Weights of a small transformer language model.
Size: width 128, vocabulary 5222, 3.88M parameters.
Architecture: RMSNorm before and after each block, rotary positions, no biases in attention or MLP, tied embeddings, capped logits.
Training: a variant of Muon for these matrices, 12204 steps.
Each number is 200 + 40 x the weight over its row's rms, rounded and kept within 0 to 999. Layers, rows and columns count from 0. The size before them is the row's rms in percent of the matrix's.

# layer 9 attention value, 128x128, rms 0.106, rows 106-127, columns 0-127
092,233,178,218,225,239,240,232,273,228,220,240,195,90,222,225,222,147,200,130,190,145,227,208,241,133,245,156,257,189,218,180,195,194,199,217,181,209,193,162,178,231,178,236,149,170,188,177,83,179,201,204,248,199,205,235,196,134,206,147,201,139,203,163,222,238,220,202,228,189,232,235,224,177,229,180,284,178,178,262,213,190,281,143,145,146,164,261,220,186,149,269,149,117,143,215,148,187,149,258,151,205,233,241,160,245,218,190,246,223,191,267,171,227,214,233,227,242,213,235,214,244,209,192,275,266,183,134,192
097,130,162,230,166,209,219,212,191,234,158,206,175,152,251,162,172,265,161,234,232,202,222,236,218,276,156,79,214,200,226,185,146,173,159,169,215,229,168,232,246,208,196,208,196,185,207,183,137,149,189,163,253,176,234,153,185,155,220,193,207,196,164,120,179,267,203,179,234,226,228,260,194,222,162,147,263,172,187,237,261,163,259,258,166,194,208,245,206,222,87,132,207,161,240,218,263,239,192,184,187,214,148,217,229,203,271,177,169,211,276,194,237,163,176,175,260,196,209,180,250,237,233,172,225,100,209,130,256
102,205,190,187,285,141,237,170,182,134,211,163,206,255,214,152,222,180,209,237,182,177,250,244,195,216,262,237,247,257,204,183,163,169,197,248,164,146,223,173,274,193,179,199,185,206,105,206,217,199,237,219,302,245,197,152,242,227,164,168,246,119,230,257,204,171,227,200,169,147,231,159,187,186,133,212,203,147,241,253,228,191,181,218,200,231,235,197,207,183,187,247,156,233,169,210,213,164,268,219,230,241,233,168,166,137,99,238,198,193,171,151,174,222,192,232,271,271,168,160,267,176,112,168,203,287,183,194,246
095,162,218,251,207,190,230,194,229,184,245,167,138,201,299,189,196,195,178,202,262,218,190,217,177,192,175,178,97,197,210,199,238,112,206,155,213,244,191,306,185,183,149,175,239,177,251,240,177,261,172,225,234,254,229,236,194,276,205,165,218,175,308,191,244,235,134,250,173,182,220,233,247,149,262,202,253,174,192,144,241,163,218,232,232,193,215,166,205,209,170,190,215,258,258,184,200,257,152,185,222,212,285,231,152,206,213,246,179,143,233,203,296,169,199,161,202,221,218,148,174,204,206,223,202,164,251,251,114
112,195,219,174,173,142,261,247,210,251,151,224,303,177,229,173,265,274,253,232,234,217,204,189,245,211,155,225,241,286,196,224,195,144,190,201,296,188,293,283,221,185,180,179,172,207,195,217,204,147,267,179,202,193,149,134,238,188,230,180,176,268,176,199,245,238,171,181,150,251,138,202,157,196,261,217,242,153,200,286,168,158,187,171,168,259,137,196,196,248,208,196,222,192,177,226,231,184,200,198,207,242,189,174,176,193,195,174,189,215,238,147,152,169,186,163,218,218,272,195,160,160,189,164,280,228,306,191,227
100,209,199,209,123,230,204,177,142,225,136,160,175,165,177,214,109,219,85,281,220,229,204,213,238,217,193,198,215,154,159,191,276,195,209,190,215,185,209,216,183,149,183,216,288,238,234,185,181,266,216,184,241,138,236,222,192,204,187,137,117,170,215,162,225,247,160,205,159,166,250,192,169,244,211,249,129,245,123,154,257,151,215,179,208,170,210,127,231,218,210,220,167,129,235,196,210,246,190,179,221,165,260,192,186,179,253,217,266,153,249,181,178,169,195,185,193,211,171,166,205,219,94,160,183,206,287,235,151
095,211,243,246,197,179,215,223,244,195,146,125,218,190,217,175,276,187,260,111,245,293,96,169,197,223,247,179,181,197,196,210,204,262,138,255,178,130,275,230,108,139,155,207,175,155,209,181,210,171,223,192,201,216,238,267,216,202,161,282,280,162,173,194,278,163,160,227,213,212,149,256,155,182,221,187,177,149,222,211,228,210,178,273,231,212,186,205,169,229,185,212,255,238,242,184,225,175,205,192,187,251,193,141,228,164,127,217,138,230,176,173,195,227,234,198,246,196,203,245,170,200,206,147,217,259,167,265,195
094,256,227,217,143,156,207,237,181,226,98,181,221,219,163,158,156,80,243,225,220,258,202,218,178,227,243,209,161,229,186,166,105,207,202,301,161,273,232,190,194,182,235,209,199,202,196,185,201,178,237,199,163,232,223,202,217,240,196,159,105,215,252,194,230,166,169,196,240,207,183,162,224,216,226,158,158,205,265,245,197,181,119,162,266,178,189,243,102,211,244,234,202,281,227,224,230,208,213,110,174,190,187,217,178,182,156,199,193,201,181,156,228,185,240,182,260,269,190,230,166,190,102,183,183,216,187,222,273
099,179,220,196,169,230,309,256,214,192,167,156,204,199,196,233,192,204,231,176,121,261,251,181,162,187,204,213,217,120,223,242,220,219,199,298,220,199,228,197,189,159,243,270,251,262,207,141,195,190,256,179,239,217,200,286,201,232,244,191,146,198,236,219,206,181,232,258,201,243,209,237,180,162,144,206,211,158,216,202,184,191,163,177,172,196,149,213,160,182,239,128,277,137,200,157,251,141,118,246,168,196,210,186,188,259,179,257,289,234,162,149,164,213,145,236,174,140,153,180,270,201,185,210,171,142,175,276,198
090,210,237,146,90,189,255,191,240,159,254,203,286,251,221,155,207,278,312,254,182,218,179,171,225,253,136,221,151,210,195,175,264,163,186,149,175,262,191,213,227,248,148,169,204,170,184,151,183,180,160,184,229,228,164,222,227,222,188,153,170,210,193,235,246,183,176,249,154,230,146,207,117,228,259,183,207,165,214,120,197,287,243,189,207,129,226,195,147,204,181,182,126,186,189,153,238,224,154,177,265,135,182,234,203,164,188,178,176,214,204,217,242,241,201,209,183,234,245,216,192,218,265,137,214,145,215,216,247
100,230,181,204,202,171,147,200,271,219,140,161,226,158,170,162,236,157,265,148,305,204,198,260,173,165,269,181,225,193,179,228,198,192,213,223,220,238,140,175,251,183,175,180,152,222,188,143,207,218,152,212,171,251,231,179,187,233,175,193,208,246,197,187,135,217,178,154,169,126,235,236,199,163,246,251,240,192,198,247,156,217,196,278,242,125,222,164,137,227,182,144,182,192,192,232,245,239,179,216,245,133,179,248,281,271,241,194,242,234,248,230,250,197,216,228,178,145,178,203,276,173,165,311,176,168,204,281,192
088,298,277,226,168,226,262,240,215,174,121,207,218,192,185,145,255,202,196,248,230,193,233,240,115,253,244,254,191,206,222,193,176,258,161,154,184,280,173,259,237,255,201,106,239,233,185,150,155,163,174,175,141,195,205,220,204,220,115,145,280,174,219,132,207,185,183,172,180,215,240,183,276,159,234,190,245,158,178,225,182,210,233,188,188,137,201,206,154,186,186,197,202,247,200,247,208,201,164,187,250,215,161,158,166,232,197,245,222,243,194,141,211,276,146,172,232,199,255,225,118,185,237,131,206,238,167,202,184
084,178,112,149,195,121,214,199,179,226,220,177,210,237,216,228,226,150,231,182,249,99,278,222,275,183,293,162,196,205,173,185,180,249,167,214,175,254,186,202,223,204,202,216,208,225,192,193,175,237,171,183,213,190,201,210,146,218,179,199,215,181,198,191,122,185,171,241,244,215,187,251,214,236,194,157,103,197,170,173,192,227,196,187,210,283,208,97,204,184,244,141,113,268,234,118,197,169,248,177,263,224,234,167,127,226,193,149,223,221,247,167,219,165,188,185,259,172,105,209,207,242,166,195,176,197,226,205,103
091,88,257,241,182,164,280,209,190,221,194,183,224,191,235,198,177,164,179,188,190,224,250,257,106,203,183,187,142,160,259,260,181,254,154,217,193,173,191,184,194,190,262,202,151,209,183,291,227,186,180,155,211,251,167,171,286,203,197,182,241,206,155,155,149,217,169,228,202,163,173,241,250,277,216,163,210,257,207,148,131,228,187,278,188,93,252,192,197,145,198,213,230,257,208,243,263,245,163,189,196,148,220,186,210,114,234,167,198,153,116,147,240,244,187,162,179,221,238,218,192,237,209,206,206,208,169,200,204
093,239,201,114,289,223,161,152,286,204,183,205,264,191,215,228,211,254,148,198,262,178,154,189,150,230,219,233,184,136,169,179,237,237,200,242,200,257,151,176,200,189,256,235,126,146,161,260,186,232,181,260,180,233,237,241,144,211,223,230,173,174,271,146,188,136,206,224,247,203,177,218,99,209,225,206,193,214,188,214,197,233,198,230,186,228,137,235,152,180,225,238,212,234,173,282,221,141,191,168,206,164,190,178,176,237,218,244,90,161,173,167,137,154,225,176,224,215,189,154,178,161,286,187,195,210,183,124,164
108,199,266,249,202,285,227,215,225,151,267,170,164,200,215,205,214,217,188,194,288,133,221,253,165,162,168,208,161,188,210,183,221,204,191,251,214,204,153,250,270,172,235,239,253,209,191,79,142,181,216,212,216,144,232,210,194,149,210,226,183,267,148,238,161,144,164,172,132,217,255,236,190,248,251,183,166,228,238,164,229,258,190,168,239,151,189,150,152,139,248,202,185,272,207,221,166,201,228,213,191,195,245,204,164,235,190,168,259,272,149,262,190,208,191,286,197,175,167,194,169,125,201,239,212,182,195,299,195
104,192,183,251,174,171,216,51,226,113,185,155,160,235,189,181,141,185,181,229,149,161,229,211,231,254,186,214,161,219,212,216,256,167,231,214,151,247,211,179,183,174,243,226,234,202,158,149,176,233,263,164,313,238,166,167,220,163,215,188,217,192,202,200,198,169,172,219,139,219,157,166,255,163,308,159,185,196,179,221,243,97,151,227,239,192,232,245,190,164,200,240,227,206,218,230,182,202,149,214,226,200,233,266,265,312,215,221,259,219,238,169,221,190,187,239,157,245,183,200,252,177,249,219,189,199,224,246,174
090,160,222,220,234,169,183,202,207,246,225,274,144,192,254,209,135,175,100,171,204,261,219,261,214,186,191,158,196,161,220,193,180,127,199,224,164,188,164,205,212,219,254,200,214,157,208,249,193,259,187,231,226,227,236,162,203,214,188,107,166,150,232,117,110,212,186,238,210,248,229,279,192,201,184,301,215,235,223,200,240,222,171,204,274,150,217,254,180,160,283,189,217,158,214,187,161,209,143,201,221,232,144,242,241,236,220,247,260,222,225,208,185,161,158,130,210,201,220,158,249,182,267,256,220,154,243,220,118
097,298,188,230,170,179,312,155,224,177,203,188,213,137,257,219,172,220,147,158,183,162,254,199,181,332,240,131,196,285,238,267,156,214,198,171,251,194,210,165,217,208,191,210,173,260,198,211,220,255,204,161,224,168,202,221,180,205,167,176,170,200,209,182,186,195,216,183,223,227,232,185,172,205,220,177,251,180,215,183,193,257,160,206,265,180,244,189,124,131,225,182,171,126,206,269,242,156,196,302,197,220,210,233,179,256,200,177,269,240,178,174,222,278,186,218,194,211,292,141,178,231,191,217,170,159,252,210,253
107,199,171,207,221,163,230,189,144,185,236,214,175,157,206,184,141,149,243,250,193,181,202,209,190,158,207,207,243,250,260,241,187,284,197,242,229,143,268,236,193,231,194,164,215,208,115,193,215,229,235,163,229,223,241,178,218,236,281,132,155,239,219,145,198,181,213,137,199,159,270,192,159,120,222,178,182,246,177,244,214,238,147,137,250,152,252,223,128,224,238,186,223,199,225,185,202,124,230,203,226,225,208,201,164,288,188,243,171,212,104,250,126,150,171,217,154,155,242,124,200,165,271,171,221,215,245,193,254
093,201,247,118,173,178,164,193,177,260,190,280,178,95,154,150,252,240,226,211,118,214,206,192,223,221,195,182,197,139,237,243,219,212,211,193,284,206,252,256,222,240,109,243,212,258,185,221,193,188,117,166,144,261,158,174,163,220,184,236,214,189,252,220,184,287,248,235,230,198,117,236,201,156,170,198,216,163,192,203,213,227,164,190,222,278,139,153,152,217,205,182,179,261,122,195,199,169,203,199,170,252,236,210,188,254,219,197,209,224,254,140,154,224,166,156,148,160,277,219,257,222,181,209,190,232,204,212,227
101,222,271,230,256,233,226,192,148,247,193,118,201,90,155,238,259,169,179,189,183,225,181,255,232,240,168,228,169,217,248,208,96,217,177,182,227,195,153,238,196,136,173,194,182,185,150,207,294,170,215,218,214,220,159,277,246,193,162,300,161,192,150,222,242,149,131,192,149,219,141,166,253,199,140,188,205,134,292,150,191,160,193,239,213,157,229,221,224,209,178,119,252,244,191,154,185,174,239,203,166,206,208,178,203,205,211,267,210,196,159,213,138,232,264,202,204,190,218,209,211,210,209,158,229,157,159,185,243